config.toml
n_kv_head = 3
d_mlp = 384
vocab_size = 8192
positions = "learned"
init = "uniform"
init_std_qkv = 0.0428
lr = 0.00242
beta1 = 0.93
lr_head = 0.00681
warmup_steps = 200
final_lr_fraction = 0.0
doc_mask = true
steps = 9156
dataset = "wikipedia_en"
Each number is 128 + 32 x the weight over its row's rms, rounded and kept within 0 to 255. Layers, rows and columns count from 0. The size above them is the row's rms in percent of the matrix's.

# layer 13 MLP down (transposed), 384x96, rms 0.148, rows 42-58, columns 0-95
size [100  94 118  89  97  98 104  77 110 102 112  86 130  68  83 108  98]
[[143 130 143 112  99 114 128 111 119 136 105 148  98 109 141 132 149 120 146 120 178 115  93  98 127 107 153  81 124  87  88 183 145  52 186 180  79 112 177 117  86  66 120 180 104 157 126 126 160 135 108 130 107 103 118 101  96 108 173 116 138 113 188 123 135 186 153 143 119 170 117 138 121 108 178 174 163  94  72 210 103 169 138 113  77 195 153 152 132 166  86 131 136 114 112 172]
 [ 92 122 144  92  86 133 151 145  75 162 162  89 141 133 172 155 159 133 171 120 107 165 141  74  91 183 138 161  91 116 128 167 153 117 147 150 158 168  99 153 115 111 137 139 174  73 147 134 148 137 104  94  97  59 181 128 114 103 129 119 139 139  96 149 116  89 107 101 149 140 117  57 164 126 115 163 125 139  34 110 150  76 165 147  98 133 182 135 136 129  60  82 188 164 155 139]
 [114 129 171 142 197 118 136 126  95 109 116 175 145 107  90 125 129 175  98  77 157  68 110 101 114 110 136 135 118 105 149 101 173 110 189 165 193 111 102 126 132 171  75 109 173 157 111  83 126 104 122  72 123  77 124 214 108 150 131 118  86 142 132 172 190  99 125  90 138 109 109 137 128 105 137 124 141 108 200 165 107 144  91 168 128 131 132 126 125  38 165 138 154  97 121 136]
 [141 124  68 139 118 132 121 101 100 186 144 143 133  93 129 140 125 105 164 104  98 112 179 125 125 192 148 148 147 118  68 176 124 113 110 138 130 242 163 127 127 103 157 144 102 131 154 116  51  75 160 163 136 128  65 107 151 116 152 192 115 154 136 141 131 119 165 120  87  99 103 123 146  90 145 114 112 170  83  96 121 192 145  99 109 111  71 157 147 115 154  87  93 183 104 124]
 [161 106 133 119  96 103 133 127  84 129 122 170 104 130 169 138 165 192 117 167 106  59 134  72  95 142 106 169 160 175  84 110 146  34 162 185  82 163 139 132 159 167 166 139 184 210 148 118 124 139 135  96 130 118  97 132  93  97 162 104 158 148 163 128 136 115 157  96 143 163 150 136 110  85 119 126  98  95  81 104 128 132 114  91 160 103 108 173 130 169  79 108 106  87 135 102]
 [105 127 109 150 158  66 166 191 143 158 148 126  92 112 148 140  51 161 148 121 161  89 157 139 134  74 152 127 155 101  91 118 171 130  69 128  74 156 113 155 160 166 129 121 112 135  91 167 167  78 141 187 118 147 106  68 112 131 166 198 157 109 112 105  88 114  75 121 132 151 107 112  98 129  98 126 125  56 107 146 204 130 113  99 136 205 130 139 147 126 142 144 102 135 116 156]
 [141 142 133 108 156 140 101 163 119  81 103 110 145  92  93 113 198 187  76 130 129 116 157  23  91 106 113  84 145  69 101 151  92 153  99 104  85 154 156 141 149  83 190 100 143  87 153 141  68 171 107 164 131 170 132 109 133 127 143 145 120 141 122 108  50 163 111 168 147 137 134 106 176 192  95  99 138 112 170 115 166 143  85 125 150 152 119 137 153 142 143 135 157 160 107 139]
 [163 188 123 174 137  96 193 110 124  96 122 136 177 149 152 132 147 101 139 103 168  60 115 161  87 158 200  89 132 127 136 129 152 116 164 104 121 141 148 119 141 137 151 160 150 170 109 160 110  88 146 148 135 107 104 155 220 114 102 151 142 127  56 128 107  83 107 101 152 154  80 137 133 109 128 146  92 101 163 150  72 115  71  83 110  86 155  89  64 156 143  79 141  90 121 112]
 [147 139 124 162 153 146 119 119 111 160  86 106 130 117 168 150 117 134  68 138 143 134 136 168 155 160 154 160  92 156 165 109 160 131 137 137 108 129 146  94 123 124 161 147 137 115 132 114 168 150 123 190  28  79  91  96 123 142 136  74 175  61 169 137 161  75 125  98 124 109 143  36 103 136  95 120  78 168  93 127 136 138 165 123  87  63 128 136 137 206 117 144 117 113 189 121]
 [136 103  80  81 194  80 139  56  76 133 132 158 137 104 123 186 173 129 125 129 182 108 126  88 105 122 164 112 129  60 104 132 139 131 177 135 133 138 218 150 157 128 124 150 140 127  91 163 115 193 172 172 129 126 129  77 138 153  76 112 160 163 122 142 110 135 137  72  99  83 132 142 197 113 103 149 162 186 101 125 115 102  90  93 102 121 154 135 142 143 130 111 120  81 154 116]
 [105 102 111 127 139 107  52 172 147 132 122 145 137  96 123 126 120  83 114 104 135 137 147 158 172 110 108 108 133 167  82 109 127  86 175  77 119 186 103 160 139 101 174 154 116 131 214  77 139 188 180 134 151 147 113 138 126 145 108 161 195 129  91 107 156 161 208 143  91 134  96  81 105 159 106 118 154 123 116 104 129 157  81 149  55 106 150 146 167 104  73 112  84 124 114 129]
 [160 147 182 153 149 157  99 131 187  60 136 195 138 116  75 119 118  90 109 115 143 158 145 153 106 133 156 140 119 144 140 174 148 203 122 147  76 177 160  99  96 129 119  99 141 150 117 129  90 136  55 128 103  54 152  99 174  95 120 157 120  79 133  54 143 124 137  96 111 154 150 127 148 115 118 140 154  69 167 123 172 111  99 110 145 119  94  98 132 158 105 157  44 129 141 130]
 [184 164 130 119 103 131  89 112  99  95 114 141  90 133 156 126 116 125 123  90  99 139 109 124 114 166 100 108  85 165 120 123 160 106 129 112 137  79 184 166  90 203  96 107 144 150 138  60 172 159 100  88 157 137 123 165 167 112  75  96 156  87 151 129 193 115 143 112  87 125 117 155 140  99 150 190 121 119 102 211 160 127 157 148  94  51 150 158 177 122 140 107  76 168 119 125]
 [137 162  68 151 147 218  85 114 167 101 161  98 126  77 100 124 124  95 147 202 148 104 119 143 155  98 172 145 154  63 189  96 127 166 135 131 121 134 110 134  93 144  95 145 114  96  94  84 107 138 173 154 110 153  97  70  94 110 101 190 132 179 132 122 123 112 131 105 145 140 105 161 112 153  44 109 137 141 182 136 123 150 146 131 138 157  93 118 134 147 154 107  44 118 107 140]
 [185 163  81 154 181 106 128 169 121 116  79  79 131  81 103 166  55 128 136  85 118 121 125  91 125 131 161 153  97 102 121  66 188  98 118 121 124 108 142 137 144 118 175 139 177  95 108  88 156 153 160 162  97 108  78  57 162 112 125 150 141 137 161 166 153 199 102 105 105 108 134 139 141  88 169 142 151 152 104 133  86 141  94 106 140 162 107 100 162 202 139 133 157  79 116 113]
 [166 158 150  96 138  87 155 123  81  93 162 117 153 173 149 117 133 150 142 131 135  48 126 147 112 152 167 177  84 164 117 129 149 131  90 126  57 105 142  71 103 121 131 111 148 152 156 149 178 121  90 143 117 137 118  79 166 132 149 197 140  94 134 155  83 137 108 120  94 110 182 108 179  96 130 108 126 117 164 155  90 106 137 101 127 144 145 138 190 200  83  79 107  48 153 100]
 [ 99 130 102  93 131 133 131 111  65 132 147 114 122 130  53 164 166 153 130 161 116 102 103 161  96  64 103  87 111 129  91 152 152 153 123 115 113  63 179 168  83 130 113 161 102 115 108  86 135 176 134 147  96 125 163 150 164 106 116 163 141 141 141 160 152 163 101 116 133 157 104 163 138 183 208 135 219 120 137 117 165 151  94 113  36 134 188 133 112 113 124 105 155  92 126 118]]
# layer 13 MLP up, 384x96, rms 0.152, rows 43-58, columns 0-95
size [ 95 113  85  95  99 102  82  94 100 109 101 114  70  80 113  93]
[[155 154 148 140 229 168 142 104 176  94 155 110 122  97  90  97 109 129 109 181 151 101  70 113 150 112 103  70  95 159 151 105 120 119  67 164 111 156 156 147  67 116  95 158 108 160 131 116 151 119 113 158 152 196  55 121 142 143 127 126 144  79 158 129 140 137 102  89 135 103 134 145 121 115 107 140 159  98 155 122 142 181 108 168 180 109  71 193 119 131 174 175  86 125 122 118]
 [121 146 119 125  42 127  92 189 159 132 114  89  98 134 144 151  86 131 183 162  98 164 158 150 169 125 116 122 161 191 124 186  79 193 100 103  46 126 139  92 120  79 158 145 103 121 133 153 149 141 135 165 102 133  84  95 132 132 119 114 165 116 120  63 129 121 101 118 139 151 138 100  88 176  96 149 119  94  80 105 149  84 176 176 120 164 115  92 177 175 112 139 100 152 127 136]
 [ 69  83 105  84 142  87 129 134  85  88 116 139 138 151 163 122 135 165 136 115 118 126 138 150  87 145  89 123 105  96 117 126 183 191 114 159 132 122  86 101 146  80 130 141  78 149  94 121 128  54  89  83 119 151 136 176 163 149 185 170 132 128 103 141 131 121 102  97 186  52 154  97 123 132 139  69 180 134 109 177 118 178 128 158 119 113 156 169 177 196 118 162 131 160 120 155]
 [135 178 129  95  98 125 164 114 205 183 145 109  91 101  95 118 106  78 133 108 148 158 101 140 136  82 144 114 134 123 151 145 196 183 118  95 188  76 122 141 129 132  65 128  92 114 124 131 115 144 114 159 134 147 138 131 108 142  84 134  76 108  73 186  89 118  97 161 153  84 145 121 161 179 117  90 136  92 169 149 127  75 165 123 102 111 190 143 200  84 125  80 158 148 115 134]
 [156 120  90 106 139  97 105 138 109 204 139 103 125 161  69 124 115 124 120 132 141 106 185 146 119 152 143 137 163  90 145 139 107 183 117 111 154 209 129  83 197 141 108 164 173  66  67 176  74 147 173  80 129 122 161 148 107 146 155  81 113 156 114 148 118 125 159 116  79  54 182 145 105 107 158 171 104 168 138 124 120  89 128  99 161  76 144 130 110 104 131 137 150 118 130  94]
 [ 97 111 191  51  66 151 163 163  81 122 145 125  72 131 129 116 108  76 125 108 146 123 117 223 108 121 186 160 111 126 105  83  93 122 154 126 134 176 139  94 194 143 162 160  87 145 139 152 165 112 172  50 165 121 146 141 141 115 117 100 112 106  96  93 115 101 137 123 164 125 122 128 133 115 204 113 126 165  67 140 135 171 138  98  92  85 114 130 106 134 122 104 150 140 153 151]
 [143 122 148  73 105 186 137 119  96  92 129 118  62  87 160  99  94 164 125 101 145 112 135 150 145 161 127  64 117 114  92  96  94 155 140 135  53 144 149  83 139 130 144 150 135 107 140 163 183 126 120 151 153 138  78  54 169 143 112 126 113  93 109 165 137 166 130 129  81 139 157 142  74 151 112 160 142  94 174 162 119  91 111 172  93 213 148 166 115 182  92 156 154 153  88 102]
 [107 112  86 112  63 122  79 104 142 126 106 142 136 100 137 127 118 143 165 114 128 118 165 146 168 134 157 118  87 122 145 104 135 137  93  48  54 141 150 131 114 135 124 134 170  99 142 112 117 123 102 123 152 123 139 160 171  73 129  84 141  67 170 134 147 106 114  94 106  47 122 171 107 148  96 163 121 162  73 116 151 199 158 158 175 105 131 180  97 143 118  65 181 187 159 164]
 [105 143 112  79 124 173 119 120 174 139 190 119 153 149 141 134  92 127  90 115 179  93 143 127 175 201  44 135 105 113  95 170 142 153 133  86 137 114 157 117 107  66 147 169 135 166 132 101 123 113 140  72 100 139 161  73 134 163 121 110 124 152 156  95 119 121 118 109 181 132 154  48 132 107 133  91  97 168 139 147 129 110 140 117 166 107 111 124 125  59 125 162 151 192 101  55]
 [141 152 142 116 143 130 137 157 147 123  93  99 143 195 151 112 136 132 129 108  96 147 122  16 172 122 157 142 113  92  73 131 163 163  85 150  80 134  52  98 164 180 136  99 139 115 133 137 135 127 117  72  90  95 194 149 156 132  76 134 130 172 140 129  82  76 105 162 149 167  95 151 143 117  98 143 103 132 121 126 100  89 105  87 135 168 176 157 169 133  94  97 188 111 161 112]
 [138 119 109 121 133 104 181 116  92 124 129  89 167 207 143 167 134 156  97 130 104 108  79 122 115  95  43 150 178  99 111 148 103 152 134 148 104 156 117 119 120 104 150 111 127  85 179 169 156 149 160 100 173 207 100 136 156 145 177  85 138 105 117 123  72 145 123 136 187 104  72  83 125 176 120  99 139 133  59 158 116  72 164 163 133 154 146 162 110  76 162 109 132 114 129 143]
 [107  51 118 133 124 188 103  98 165  70 122 152  81 160 123  83 146  94 135 173 176 139 148 123 152 166 152 171 105 158 154 166 139 115  91 104 113 120  62  72 126  86  98 100 113 151 109 121 187 100 156 150  96 177 105  96 142  93 142 122 140  73 145 175 102 171 128 102 134 143 163 133 153 118 151 140 156 154 149 111 153  81  67  48 114 135  96  98 149 106 172 104 106 139 132 166]
 [159 116 131 147 120 145 131 147  64 123 127 110  80 198 119  90 167 127 153 110  66 143  83 117 141 109 116  95 115 147 108 108 160 189 140 150 127 131 141  69 137 133  82 149 134 140 112 143 162 153 150  70  86 169 161 141  70 168 112 153 137  96 116 182 123 143  50  38  90 118 103 162 111 142 174 133 171  68 110 153 156  80  89 149 145 117 192 101 113 143 134 135 130 160 127 120]
 [ 71 126  93  66 134 101 184  65 150  54  90 142 122 151 132 111 132 109 178 124 122 132  96 143 141  92 117  75 130 136 151 164 160 103  63 109 163 145 107 146  56  96  95 206  98  97 170 183 140  90 102 177 159 153  98 147 147 130 178 145 172 140 116 136 137 108 119 142  73 112 131 110  98 153 155 145 125 118  83 122 136 119 113 115 147 132 137 187 152 158 119  82 173 142 165  91]
 [ 80 122 116 136 189 179 162 142 106 151 155 127 102 116 131 126 137  91 165 114 174 145  71 140 110 144 166  92 184 119  99 137 138 141 136 123  99 165 110  92 118 124 152  67  94 112 122 126 115 121 145 100 111 151 127 196  37 173 153  90 109 118  74 125 151 173 167 112 144 111  97 126  99 159  78 160  96  77 146  84  77 156 179 184 146 141 163 128 109 121 108 130 194 176 152 108]
 [113 118 158 130 119 148 160  93 117 103 102 166 147 130 170 112 136 123 112 108 127 153 150 201  84 148 141  83 110 121 108 117 122 133 158 159 129  70 114 152 130  80 149 102  84 149  96  99  82 118  88 127 102 123 140 198 131 142 162  75  68 128 129 146 192 129  75 149 105 125 176 150  97 100 139 178  75  91 110 169 200 129 123  94 183 164 164 145 156 124 118 188 137 119  47 149]]